config = dict(
    n_layer=13,
    vocab_size=1565,
    norm_place='pre',
    optimizer='soap_variant',
)
Each number is 200 + 30 x the weight over the matrix's rms, rounded and kept within 0 to 999. Layers, rows and columns count from 0.

# down: layer 9 MLP down (transposed), 1024x256, rms 0.0823, rows 381-433, columns 192-255
# up: layer 9 MLP up, 1024x256, rms 0.0925, rows 382-433, columns 192-255
down381,166,189,234,235,187,231,229,170,200,224,189,204,173,220,194,149,229,217,199,216,193,184,236,243,191,175,224,246,223,181,235,235,199,168,172,166,235,201,181,242,218,202,165,219,200,221,220,219,183,137,243,176,230,228,237,211,215,178,193,196,184,202,213,189
up382,224,183,179,249,204,198,215,195,219,154,214,216,166,159,200,196,194,209,220,252,248,166,214,167,256,217,167,193,172,209,254,125,128,149,222,168,194,165,216,159,188,209,245,182,200,191,221,114,189,187,189,229,249,166,200,231,182,212,238,215,233,241,204,203
down382,195,188,193,237,245,221,201,206,202,117,200,189,190,162,196,216,199,283,206,188,190,201,216,245,215,216,221,200,233,194,205,162,166,228,223,240,219,153,192,116,201,210,244,196,186,216,155,193,214,185,159,224,168,177,172,233,177,202,253,206,180,251,280,129
up383,199,150,198,191,195,238,175,195,177,207,223,178,162,151,181,174,176,144,174,171,215,234,178,231,196,167,170,203,233,200,261,209,204,180,224,162,171,251,173,205,206,208,205,138,227,221,222,166,215,135,177,207,187,176,227,202,205,244,163,146,157,235,212,190
down383,220,195,215,167,202,214,192,194,251,197,187,186,214,238,197,187,227,214,205,183,204,217,217,226,151,214,207,201,254,165,202,156,218,221,214,262,223,170,180,176,180,255,186,217,240,167,181,239,173,228,238,199,228,165,168,207,221,195,191,230,248,207,196,187
up384,194,216,187,179,194,197,166,229,203,189,159,244,225,242,147,230,163,232,218,158,225,178,203,209,198,215,237,229,168,184,221,205,129,194,247,262,198,132,203,198,241,174,201,224,108,169,219,193,176,186,184,152,256,220,194,220,210,217,181,222,257,265,210,175
down384,183,229,173,197,220,256,262,236,194,190,153,201,262,156,188,247,165,237,209,195,208,187,196,201,140,207,233,161,227,212,140,153,212,206,227,206,202,246,171,185,236,164,200,176,252,199,207,223,163,261,197,196,167,162,177,243,214,235,160,188,194,207,263,172
up385,199,208,179,239,226,213,192,202,176,225,173,203,224,259,204,192,196,191,236,175,196,196,249,192,177,172,253,164,217,256,206,211,140,229,246,201,158,177,240,240,179,187,178,173,165,143,173,248,211,201,200,173,170,232,213,185,257,191,176,164,221,142,191,175
down385,233,208,186,199,238,142,167,260,214,156,229,233,219,178,166,141,212,255,197,216,173,179,152,210,251,174,180,229,210,256,158,192,204,202,236,214,203,177,169,182,191,241,219,225,208,254,243,164,200,156,189,233,176,195,204,217,183,207,196,166,177,207,206,222
up386,230,162,157,206,184,209,220,231,177,204,149,181,217,203,173,152,206,194,263,240,206,168,214,192,206,164,162,189,207,206,192,218,215,215,222,222,183,192,227,240,150,246,263,212,171,151,189,199,236,166,206,202,172,211,195,151,238,225,164,217,186,123,173,235
down386,211,219,134,183,181,223,267,211,229,214,176,164,192,220,181,195,187,181,224,201,195,175,178,214,225,209,213,189,185,217,179,181,191,171,248,221,188,147,179,170,231,240,227,197,222,182,198,212,221,202,189,190,191,143,216,219,197,193,201,120,226,126,156,200
up387,194,188,223,179,210,221,153,200,208,199,219,211,180,155,193,219,205,149,248,165,205,185,197,206,216,205,188,228,194,187,242,178,139,237,213,195,189,257,204,187,209,177,210,241,248,204,212,236,169,180,185,171,246,221,157,172,222,207,142,181,191,194,166,239
down387,207,207,168,220,191,207,149,171,263,199,246,142,167,216,219,200,184,169,206,173,203,250,216,216,209,234,195,221,191,194,196,228,243,153,193,213,166,197,165,231,207,206,190,139,240,244,193,197,199,194,225,138,160,205,209,207,226,203,183,158,165,134,207,258
up388,146,135,182,201,246,191,235,228,186,187,185,229,154,241,158,179,209,255,205,217,184,220,208,195,190,212,144,151,187,189,244,198,204,178,200,223,197,236,228,201,204,192,220,188,191,207,223,166,166,182,178,190,234,200,217,229,166,136,148,226,165,224,178,187
down388,188,254,216,209,224,259,199,203,182,201,206,187,220,195,211,188,185,223,237,150,208,244,209,170,225,211,145,183,173,197,198,202,199,165,112,255,226,190,242,198,198,289,231,174,222,204,229,248,203,195,235,196,253,200,254,225,200,189,225,195,189,201,204,213
up389,124,213,198,156,194,192,179,222,156,172,283,168,193,215,193,153,180,211,150,246,167,134,154,218,209,229,221,250,234,172,177,173,183,211,203,214,178,223,197,228,180,159,263,213,216,211,179,209,204,193,162,167,178,218,194,184,174,229,209,172,153,211,195,204
down389,212,218,198,180,153,208,183,204,244,178,224,214,211,191,188,206,219,197,157,185,219,222,203,194,216,188,190,192,200,166,214,161,224,188,170,205,221,215,185,208,278,205,177,215,193,216,150,194,225,125,160,192,167,221,203,261,230,190,198,255,249,201,183,204
up390,220,189,247,249,197,173,195,229,191,193,222,229,174,181,193,188,167,220,230,182,183,200,261,239,181,142,192,165,193,236,242,195,198,182,215,183,230,155,238,189,218,141,206,191,227,235,222,196,168,223,195,208,223,251,208,208,206,170,206,175,164,147,181,204
down390,241,246,212,203,256,168,210,190,189,143,191,233,247,171,179,192,210,266,199,218,213,172,214,269,220,217,179,238,174,200,90,244,211,211,205,183,201,170,147,177,151,294,213,221,204,196,219,195,199,210,197,153,205,198,171,191,182,200,231,157,209,206,154,183
up391,206,164,153,226,216,181,234,253,199,149,209,200,216,213,172,212,192,187,151,166,199,200,164,189,256,261,251,153,193,200,229,227,160,210,182,178,156,182,222,214,200,195,204,224,206,218,174,189,236,206,227,222,195,248,182,210,200,143,199,213,155,231,167,180
down391,201,200,211,191,117,222,254,226,199,177,208,146,240,222,239,182,269,208,202,199,183,203,120,198,161,186,204,202,155,197,122,197,180,222,218,166,223,201,226,193,221,149,229,189,169,196,226,220,178,148,194,214,178,162,142,204,242,224,152,263,217,189,229,206
up392,218,187,173,213,247,145,168,175,216,181,186,144,221,182,224,180,179,242,214,211,247,184,240,238,233,212,210,221,189,211,165,191,216,175,203,211,243,271,167,183,231,158,217,222,178,173,253,193,240,188,166,177,159,197,211,186,191,181,205,213,241,222,207,194
down392,247,192,209,178,155,225,205,241,190,184,209,199,193,137,236,209,193,215,173,221,186,187,198,242,243,229,204,165,188,226,170,190,182,178,180,218,192,214,183,220,244,209,189,150,146,164,240,224,227,211,220,173,222,207,232,205,213,214,178,172,212,226,213,221
up393,203,186,233,205,192,167,188,167,167,201,231,211,149,176,234,187,225,263,168,193,273,183,180,242,191,212,204,198,219,222,192,201,202,198,193,204,221,215,160,188,157,196,194,221,176,242,205,198,223,216,211,149,235,188,209,194,251,254,189,212,199,179,171,165
down393,224,194,242,206,163,231,224,206,182,225,206,206,171,188,169,200,199,208,182,251,175,188,172,180,231,220,179,225,244,236,258,191,182,204,169,186,186,197,152,194,193,206,279,185,177,154,209,208,221,181,186,169,228,224,230,187,183,118,224,228,238,169,222,180
up394,252,200,175,227,212,241,161,175,240,188,148,240,214,182,223,220,212,226,227,211,214,243,148,238,153,207,222,226,181,212,185,242,208,216,180,200,216,195,212,167,174,182,180,222,182,219,184,191,220,188,183,198,185,130,153,196,229,195,215,195,179,203,198,211
down394,179,201,231,168,239,171,219,225,194,231,175,186,236,171,199,227,231,213,255,182,144,191,205,210,138,267,205,228,183,194,258,163,231,199,177,228,172,233,182,247,163,242,200,220,233,210,206,230,196,219,170,211,210,198,243,236,221,209,175,169,163,211,202,168
up395,180,222,202,204,172,183,211,276,206,238,234,204,168,157,130,219,187,143,205,225,219,204,273,235,170,219,161,150,245,185,222,150,213,142,211,238,200,206,204,253,238,182,219,199,184,168,249,236,199,213,218,196,193,237,180,213,184,203,158,154,196,177,158,260
down395,229,207,220,225,139,202,235,172,234,173,198,208,246,195,226,196,107,218,145,193,211,226,206,170,186,205,191,257,143,203,208,238,204,185,235,213,210,206,163,222,188,224,143,208,220,203,184,251,212,244,138,186,214,116,246,221,186,217,241,152,172,190,212,260
up396,278,166,136,267,155,251,230,225,263,218,143,245,239,245,199,191,188,180,180,228,228,256,181,203,194,197,173,216,225,155,235,253,186,206,234,169,196,167,224,249,168,179,241,211,236,176,209,188,185,131,210,183,234,223,182,218,179,214,226,185,176,196,183,208
down396,226,240,262,165,199,238,184,205,193,171,189,201,255,171,224,197,137,168,228,207,224,177,237,172,174,184,209,194,159,158,195,223,154,186,202,163,237,203,203,215,197,225,225,154,202,191,173,241,180,223,187,154,137,215,160,244,193,173,237,207,215,184,236,184
up397,218,221,233,218,196,197,206,187,187,201,224,181,253,150,171,207,193,248,207,187,168,238,189,244,250,191,253,231,155,208,183,173,219,178,138,211,180,211,247,226,216,224,167,202,222,212,227,159,218,201,215,229,229,206,199,208,230,222,213,245,214,219,199,160
down397,225,188,169,207,200,217,231,147,230,177,198,226,178,183,204,230,218,218,196,203,206,176,199,188,165,232,203,193,200,216,166,184,191,219,153,205,283,203,186,245,180,175,218,197,217,179,223,233,217,258,147,223,187,166,247,186,184,217,227,178,199,222,235,237
up398,168,202,180,164,174,161,218,295,189,256,213,186,186,143,133,227,188,184,186,161,183,170,249,225,228,147,244,196,201,144,204,253,163,195,201,231,170,197,255,232,253,121,204,183,196,250,194,261,146,192,209,197,168,168,210,199,136,173,164,218,230,170,229,200
down398,210,256,190,224,167,212,168,209,184,224,178,209,241,196,145,203,211,199,200,208,153,200,201,180,262,214,239,179,230,256,249,188,176,255,217,250,223,186,206,230,204,187,208,233,260,196,191,195,165,243,224,200,219,222,131,230,221,182,230,153,154,163,212,175
up399,133,188,179,183,208,292,181,179,150,207,197,204,178,231,171,179,181,208,224,174,195,193,211,220,262,214,163,223,209,222,218,186,181,223,235,283,197,181,258,196,186,227,171,154,168,205,281,231,207,202,173,168,205,198,248,187,231,224,225,201,204,174,147,193
down399,181,175,236,186,176,192,203,199,198,234,185,202,171,250,173,216,208,224,198,204,199,207,207,157,156,188,213,163,221,198,193,204,166,208,191,231,173,163,192,200,227,156,188,230,178,190,181,255,150,145,199,189,155,215,248,237,250,269,218,260,169,161,195,194
up400,224,208,220,220,173,231,164,189,239,238,187,169,198,225,208,183,173,213,213,196,174,144,175,222,227,224,227,246,205,223,252,191,201,205,210,185,206,166,189,211,212,214,200,204,244,246,177,231,209,240,195,196,134,208,172,180,186,200,143,225,208,219,205,233
down400,166,225,217,237,185,171,243,140,225,238,201,220,168,237,212,235,170,170,234,205,177,177,186,210,194,239,184,259,231,200,222,191,195,196,216,182,150,218,228,131,183,228,202,206,167,147,171,150,182,190,232,218,237,167,183,227,228,182,252,256,225,186,211,214
up401,200,240,244,157,234,202,220,216,227,195,238,219,202,206,130,217,213,198,223,196,171,189,189,176,181,173,194,181,178,237,230,234,219,185,205,214,214,135,233,214,210,174,193,173,181,238,211,202,177,273,222,242,207,219,173,185,232,207,182,245,155,225,187,179
down401,204,203,226,177,228,155,190,170,200,167,217,186,172,195,177,202,176,134,225,199,195,182,244,196,199,125,174,213,207,203,218,175,163,196,150,204,220,219,157,203,198,255,222,179,199,220,229,189,187,202,191,186,223,175,185,229,216,188,193,175,220,276,197,269
up402,230,194,121,224,204,172,225,204,210,218,223,169,191,173,187,205,148,190,217,147,181,202,198,193,152,200,185,244,202,177,148,212,185,195,186,196,204,205,235,227,225,135,196,218,248,240,210,167,169,169,182,204,152,215,214,181,217,202,206,216,225,179,154,200
down402,189,162,199,203,215,189,186,180,221,166,216,215,241,233,182,209,234,182,153,243,178,250,252,176,225,180,180,198,211,270,175,149,195,227,198,177,187,214,168,202,196,165,192,182,190,208,188,196,212,217,145,207,268,200,170,188,219,181,204,219,173,168,173,172
up403,201,194,244,165,197,174,214,208,178,234,212,198,198,233,247,117,225,224,187,188,185,169,208,162,178,218,188,205,200,178,260,187,174,136,159,220,213,196,212,188,172,155,199,268,177,211,229,181,223,167,224,196,181,239,220,185,204,182,178,244,235,211,225,259
down403,191,215,174,197,157,235,234,180,203,179,202,228,153,220,188,170,235,172,241,232,211,213,205,143,244,217,204,238,213,180,198,191,160,246,200,194,164,193,219,213,217,175,152,228,193,173,223,212,233,211,201,230,217,191,189,231,185,182,225,175,192,232,216,158
up404,222,185,219,203,227,212,242,237,178,197,149,192,254,224,212,216,185,228,159,182,220,229,225,189,149,114,203,184,207,215,225,235,252,181,217,242,171,215,208,203,202,239,176,167,242,205,226,198,205,180,191,234,216,190,222,195,209,229,213,250,205,180,181,190
down404,202,137,230,189,186,176,203,232,190,223,191,155,225,198,248,223,188,236,220,221,248,178,239,130,207,222,203,186,173,149,199,201,170,154,257,201,178,224,176,226,193,164,226,202,217,191,157,226,197,190,219,187,223,128,259,181,265,212,213,222,145,134,126,243
up405,184,177,214,140,232,212,200,171,240,175,253,222,208,234,155,223,134,189,200,208,235,245,221,166,200,249,184,183,184,164,189,223,117,214,169,199,179,161,206,230,240,199,199,257,182,232,213,236,230,205,263,196,197,202,245,242,204,231,223,178,182,165,197,200
down405,258,158,195,177,170,244,182,255,175,154,155,142,209,228,169,132,192,218,204,173,176,232,234,192,174,240,217,276,168,236,235,200,238,260,221,198,224,177,157,187,229,234,172,242,195,187,198,244,201,229,271,220,223,210,168,154,167,147,212,177,208,181,204,213
up406,216,225,215,201,201,176,210,217,196,188,208,192,143,182,172,220,205,176,175,230,184,188,185,228,215,222,184,179,192,186,204,161,217,189,227,228,228,171,149,220,258,138,233,218,191,256,277,150,241,207,232,171,201,223,150,219,186,254,179,162,218,208,203,180
down406,168,187,165,212,190,180,240,199,185,201,191,187,227,201,195,185,216,216,161,230,190,181,224,180,172,229,223,235,211,228,214,198,156,201,200,178,164,194,214,171,213,207,185,194,200,238,205,208,203,191,185,196,203,197,213,232,227,209,212,229,206,229,211,196
up407,185,160,231,200,209,279,222,177,176,148,177,265,232,196,232,194,191,236,179,186,222,234,200,242,234,217,159,196,149,244,185,208,211,209,197,185,184,247,261,183,179,200,186,231,204,186,167,207,184,167,221,196,165,204,204,191,228,242,214,186,169,214,214,242
down407,152,154,203,159,171,159,144,156,205,200,189,250,169,188,218,179,187,190,219,203,140,201,214,190,180,155,153,156,245,242,169,142,249,197,224,158,196,178,203,235,240,227,178,230,224,242,204,172,149,203,214,211,161,154,187,244,149,177,251,208,230,220,237,203
up408,222,167,146,187,192,233,207,184,212,178,201,198,169,258,161,218,196,227,189,221,190,193,243,235,212,199,187,181,222,159,182,201,142,238,211,229,199,238,225,238,242,191,293,236,198,217,223,162,167,185,198,160,165,215,196,188,159,233,235,201,197,230,210,189
down408,165,237,235,177,259,180,258,239,178,192,216,207,278,159,225,188,196,215,195,186,176,212,215,171,199,193,156,179,202,234,214,205,195,234,210,206,154,165,168,193,198,196,190,200,214,159,164,223,243,214,149,171,228,209,194,215,239,185,226,217,201,238,196,178
up409,190,198,152,185,180,194,237,185,242,190,201,212,172,257,198,161,278,182,199,183,177,171,180,206,195,187,248,179,213,201,186,251,181,216,175,230,132,238,209,274,187,196,233,185,240,204,216,209,249,240,174,219,191,197,241,156,142,220,197,190,200,192,235,255
down409,259,191,176,219,172,203,211,172,223,203,204,186,152,246,184,178,129,195,215,209,243,219,216,209,211,251,229,201,214,161,240,259,122,192,257,195,162,226,233,222,174,244,200,239,172,169,193,201,147,189,222,227,205,179,236,226,193,157,207,228,201,183,226,194
up410,241,249,209,257,210,260,180,202,192,215,205,155,155,225,218,201,185,221,216,203,186,207,209,195,187,209,207,227,189,167,161,197,154,196,217,195,216,195,232,186,170,205,223,183,228,177,195,182,177,165,212,220,208,230,176,242,210,204,216,199,226,185,199,176
down410,208,203,187,203,195,196,180,181,155,202,161,134,223,188,242,193,161,207,176,231,203,160,188,225,175,222,187,173,196,188,173,217,237,177,185,186,239,190,199,195,162,202,277,212,235,194,195,219,247,175,238,239,264,215,201,209,193,183,192,209,256,233,215,157
up411,238,196,185,209,173,195,227,195,173,254,169,255,205,263,200,221,171,231,200,206,243,155,183,231,240,272,226,181,183,190,248,169,234,183,152,186,114,151,211,180,181,211,184,233,175,205,211,125,198,194,189,176,185,228,188,174,194,201,174,168,127,179,139,174
down411,222,244,184,169,213,151,192,237,140,238,178,195,158,296,207,247,189,227,168,185,196,156,240,128,126,206,233,235,167,140,220,207,201,194,220,214,226,184,205,219,194,226,223,156,277,214,143,176,198,223,225,181,177,214,214,249,137,217,198,168,177,185,218,148
up412,218,141,221,155,186,217,190,194,193,187,207,182,171,170,271,212,202,209,230,219,199,178,191,263,198,163,224,190,178,210,227,181,233,218,234,235,258,207,193,247,205,154,205,184,204,218,197,210,185,176,217,241,222,186,240,218,195,275,222,190,182,210,214,228
down412,180,210,225,220,163,255,232,196,210,261,207,196,204,211,201,168,198,187,177,229,212,177,187,157,89,206,187,202,210,206,227,226,154,220,180,186,192,216,192,189,198,246,196,221,176,219,216,208,168,196,145,202,226,221,176,177,170,233,201,193,194,206,206,217
up413,170,203,165,281,210,168,197,200,173,163,235,200,197,160,180,210,185,196,197,173,149,214,204,214,219,192,223,191,264,175,194,167,202,158,185,231,162,232,235,218,204,213,271,138,186,223,180,177,215,211,219,195,203,185,260,150,139,190,191,228,200,200,195,244
down413,208,188,203,250,217,179,235,237,200,182,203,259,195,206,185,173,172,194,209,193,182,241,173,200,185,179,179,164,173,196,215,226,208,190,149,178,236,203,246,154,189,183,228,262,228,194,201,150,160,187,169,214,226,210,199,245,209,191,239,221,184,196,197,170
up414,204,169,209,245,220,216,220,169,285,220,180,232,194,221,220,251,158,231,209,205,240,191,184,203,197,170,182,200,111,217,186,245,242,154,168,179,187,169,223,206,199,191,240,202,232,160,210,252,175,215,236,174,187,165,183,209,227,231,190,195,231,197,209,217
down414,227,192,256,209,169,195,208,182,263,223,149,140,193,157,209,205,132,221,246,171,212,211,183,208,143,205,202,189,169,193,230,188,215,239,155,211,207,175,165,198,243,173,187,198,169,247,224,191,254,184,204,246,210,217,190,195,227,177,225,230,179,123,173,237
up415,253,199,204,205,235,141,218,196,241,218,223,237,159,212,184,162,202,200,198,171,222,194,232,213,205,186,225,170,219,171,225,197,216,224,231,237,212,218,222,200,199,166,179,233,195,232,256,145,220,229,185,199,154,207,195,157,212,195,188,167,167,166,199,205
down415,148,215,226,177,198,172,169,174,229,190,217,177,225,250,146,214,238,234,267,205,187,154,237,199,216,175,232,208,195,195,274,179,217,195,205,177,240,196,218,205,176,200,227,143,257,186,185,90,201,186,203,206,236,190,144,254,175,193,212,156,69,163,174,189
up416,171,189,215,264,219,225,232,190,197,182,179,249,171,193,186,265,164,174,177,205,229,149,202,205,193,176,146,225,209,252,176,158,192,175,152,224,244,228,214,159,213,165,176,226,198,227,134,177,191,207,211,180,210,214,214,202,170,151,215,211,245,255,256,161
down416,201,176,266,171,222,207,212,182,155,235,215,211,189,199,200,200,192,146,200,211,203,227,216,173,190,201,202,184,178,177,221,171,112,163,220,211,253,217,198,188,191,202,210,259,193,202,203,264,210,245,198,235,226,213,218,190,239,222,203,199,184,141,169,206
up417,214,147,196,198,202,242,220,175,127,226,166,199,213,211,215,209,134,247,215,203,176,244,190,208,200,178,206,172,162,209,221,233,248,202,267,193,176,197,167,198,196,231,214,206,207,237,198,204,251,223,180,187,179,199,216,163,177,213,161,204,190,206,204,198
down417,176,211,227,176,235,250,162,177,191,145,162,213,187,207,200,220,213,236,213,224,197,233,209,151,173,238,196,180,219,178,249,171,174,190,200,211,187,223,185,163,170,183,200,203,182,171,180,167,226,208,216,174,193,205,169,176,225,222,208,156,167,176,218,188
up418,222,191,143,244,219,171,209,177,184,181,194,198,185,153,188,199,223,179,216,158,155,190,197,174,185,236,205,253,204,183,220,237,222,267,208,199,174,202,203,174,208,190,188,184,238,146,275,220,234,240,173,177,202,181,207,235,171,196,158,185,191,248,199,181
down418,171,157,180,210,164,198,204,218,183,225,211,181,240,257,199,179,199,159,225,185,155,271,201,206,188,158,162,235,204,174,200,142,225,202,181,261,196,175,186,194,225,183,175,204,225,190,160,200,198,150,230,159,212,212,214,222,217,213,221,171,239,259,158,228
up419,207,221,217,187,187,217,242,221,217,236,203,204,172,217,219,166,167,244,249,175,191,205,247,189,246,242,197,210,149,195,234,217,200,218,237,175,161,210,211,187,180,119,244,184,134,171,180,151,130,179,209,229,224,204,173,181,214,244,211,214,178,237,113,212
down419,142,278,232,159,178,229,211,216,160,181,210,133,185,149,233,204,164,214,231,166,176,119,190,177,157,190,187,191,145,180,164,244,177,162,176,157,229,220,183,185,211,233,190,209,164,167,158,207,202,200,173,222,190,216,235,228,228,157,201,194,272,152,217,183
up420,186,245,239,197,214,210,160,213,194,206,183,166,194,221,218,190,207,222,203,196,187,205,190,203,229,221,209,149,190,229,238,214,154,169,210,209,187,163,218,228,195,215,172,152,185,156,188,226,215,199,202,230,171,177,195,177,259,241,223,179,192,183,246,216
down420,225,221,193,235,139,152,176,234,243,238,188,187,193,199,165,195,219,167,228,144,193,283,190,186,183,203,217,216,170,157,223,180,174,238,240,230,187,229,239,158,204,208,203,189,173,182,186,163,184,270,234,176,222,177,158,242,205,204,174,169,166,147,212,234
up421,221,169,217,266,233,181,204,210,233,213,190,174,167,231,204,220,139,169,205,236,195,204,190,230,232,200,185,167,209,159,185,196,183,155,172,224,173,277,208,208,188,146,167,223,271,151,231,197,200,155,232,234,201,232,189,232,186,217,172,207,218,186,183,165
down421,192,280,193,220,168,185,179,243,233,152,233,189,201,201,198,128,196,261,195,105,253,232,176,215,218,162,155,163,189,223,197,151,234,177,168,192,150,174,215,249,228,176,170,198,187,169,215,148,179,171,164,250,214,236,232,209,227,194,214,175,174,168,212,161
up422,167,207,184,176,223,171,224,216,144,210,230,190,235,185,226,206,206,217,229,218,230,151,169,206,152,229,199,163,192,197,208,186,249,235,215,252,190,184,149,207,187,194,103,220,209,192,186,184,205,191,213,174,162,241,178,211,197,251,180,213,201,200,192,211
down422,182,225,175,204,185,183,197,204,236,203,193,132,237,223,197,195,131,227,196,191,159,239,225,172,213,161,199,172,177,165,224,209,243,184,243,226,279,206,191,229,196,230,239,156,211,208,177,218,175,264,233,177,224,249,223,243,216,245,214,183,186,215,229,144
up423,220,162,216,188,207,244,213,188,200,223,163,236,162,152,207,211,170,234,237,208,213,165,229,247,252,237,193,218,199,254,217,271,282,170,181,178,196,188,169,176,176,250,202,248,129,221,208,224,193,216,242,232,192,198,226,204,146,187,191,186,159,214,258,234
down423,179,183,224,193,235,148,142,162,209,189,218,182,203,205,222,224,225,199,198,221,133,133,225,148,227,113,223,249,169,174,185,169,211,186,183,164,202,181,175,210,188,216,180,171,165,228,133,221,188,140,228,229,231,207,174,222,233,223,207,151,203,210,182,183
up424,221,195,193,198,208,199,233,270,176,156,278,136,176,192,225,213,167,254,158,210,180,159,187,230,184,263,241,180,218,213,183,215,229,205,172,211,185,152,238,187,177,193,241,215,153,250,289,215,236,256,85,237,211,179,175,184,207,139,180,245,210,235,265,195
down424,216,186,192,197,159,132,254,203,229,202,205,218,170,204,240,183,155,238,229,202,178,182,158,178,179,244,191,186,182,199,238,198,190,201,192,141,218,133,242,179,191,261,200,193,179,244,257,254,179,254,198,175,211,191,136,228,193,178,204,277,206,198,201,192
up425,206,209,157,212,183,165,193,198,202,235,248,211,253,203,228,242,192,187,195,213,167,165,157,193,194,216,234,229,219,249,171,154,214,159,232,159,188,158,210,229,230,167,228,196,176,201,198,181,275,200,189,212,178,212,186,168,232,200,176,220,169,195,198,160
down425,192,196,154,227,126,191,212,146,219,162,165,191,240,170,261,217,215,179,178,207,209,180,207,170,210,212,209,187,198,194,196,196,189,209,174,166,201,190,207,162,182,168,186,196,185,169,156,160,200,220,185,127,239,195,262,169,190,178,169,199,252,172,210,139
up426,194,188,192,232,182,241,184,136,260,154,200,180,157,173,172,209,221,206,210,192,168,230,222,216,117,194,200,186,261,195,206,201,191,214,180,198,225,193,178,191,203,205,217,176,208,222,240,201,188,214,183,217,186,209,213,204,167,192,189,252,164,198,224,185
down426,158,181,213,170,287,177,216,231,192,178,192,193,194,156,255,219,193,217,208,207,196,221,212,180,199,231,154,213,131,205,180,170,221,238,187,206,186,185,181,173,231,165,200,232,219,177,172,200,180,194,206,167,195,191,208,203,218,217,187,213,188,231,169,226
up427,134,168,193,206,237,220,171,201,194,151,223,262,246,225,167,146,222,256,164,192,174,204,163,170,247,182,163,231,202,211,199,166,231,154,168,209,192,183,170,217,160,190,217,205,201,211,204,155,207,206,246,206,207,210,177,241,163,197,190,195,178,185,222,213
down427,156,274,185,205,156,159,190,240,232,166,168,249,146,250,291,278,269,245,216,177,178,202,181,222,177,202,220,276,195,192,194,208,204,272,209,195,163,184,233,197,194,176,254,186,193,202,175,215,183,198,201,221,202,196,189,183,177,166,173,216,214,153,197,163
up428,206,172,198,181,198,233,162,200,234,181,143,201,171,163,198,155,221,251,205,193,199,155,189,205,236,163,241,246,198,193,187,157,219,207,149,183,184,207,212,220,183,198,215,190,188,227,213,158,203,193,217,220,154,231,222,177,168,173,189,200,232,182,201,260
down428,151,184,207,227,219,195,180,196,222,227,197,149,193,218,220,245,201,178,230,217,225,178,211,186,206,194,236,160,180,193,188,193,182,245,181,162,208,176,194,221,213,228,185,207,209,187,169,196,234,262,200,208,195,176,194,208,119,179,231,203,153,156,209,211
up429,227,243,226,200,209,185,184,175,204,197,212,236,177,206,204,198,180,199,213,207,205,199,206,240,224,133,160,188,196,205,196,211,224,146,164,243,160,183,249,211,187,147,190,224,200,187,240,174,198,257,194,212,194,178,211,187,168,221,188,194,215,297,193,224
down429,128,211,168,213,216,164,167,178,202,213,223,189,191,146,197,197,212,173,227,196,187,233,173,129,151,177,218,181,219,208,159,265,179,172,169,218,191,218,223,255,239,211,209,195,210,238,186,213,190,202,221,219,232,207,215,203,187,216,193,222,168,261,205,195
up430,237,200,137,214,194,249,175,183,170,216,199,160,235,206,210,207,189,190,175,222,200,187,215,219,181,233,230,235,180,190,201,227,190,193,220,177,137,174,198,196,161,200,220,262,176,218,181,190,197,176,218,192,196,233,211,221,211,252,213,197,198,212,146,212
down430,187,206,266,190,201,158,232,208,208,183,186,225,201,186,208,219,141,146,211,158,200,184,188,226,222,199,234,216,217,216,249,209,190,308,234,160,223,138,225,204,179,271,185,215,173,202,250,216,197,192,253,201,222,184,192,256,175,183,207,147,186,197,232,184
up431,231,156,207,205,144,210,199,225,198,197,218,213,189,136,212,222,247,182,197,204,188,174,206,246,188,164,176,137,228,178,192,209,186,173,202,203,191,236,222,217,152,182,230,199,189,181,234,156,217,198,156,213,174,199,163,169,181,204,181,213,171,200,209,161
down431,205,212,186,184,159,220,155,205,209,213,180,193,201,219,200,184,223,185,208,223,238,177,184,219,232,179,194,203,213,172,168,190,175,187,207,201,175,217,196,194,157,241,188,177,179,226,214,234,196,210,206,202,174,268,234,207,178,199,176,222,224,227,220,181
up432,168,169,167,159,185,215,224,178,187,178,206,193,124,217,202,155,235,182,162,205,177,166,143,224,186,162,189,189,204,234,149,190,194,171,142,192,222,229,155,248,163,177,210,206,193,197,204,208,205,187,174,144,196,189,200,194,119,190,227,242,182,228,195,210
down432,254,225,190,219,209,153,210,207,228,199,173,187,169,205,199,187,207,184,193,175,241,234,239,196,228,182,211,186,211,179,230,176,194,215,154,203,239,229,213,210,203,205,189,272,178,196,213,183,179,228,167,190,183,214,226,113,234,105,109,222,219,180,223,212
up433,177,234,226,221,209,189,142,199,163,202,168,223,210,144,214,145,185,214,151,217,182,204,226,198,187,214,208,176,189,205,184,216,164,184,224,222,229,216,224,174,213,201,176,210,246,186,275,202,167,167,196,202,246,224,191,232,169,216,185,220,211,196,248,162
down433,167,213,183,225,192,109,224,190,166,206,222,257,266,203,221,238,199,147,153,163,193,191,201,206,157,217,142,219,169,174,179,137,217,232,196,147,213,194,242,237,174,268,199,218,190,220,194,207,195,245,212,224,188,169,184,163,228,246,233,227,159,139,184,247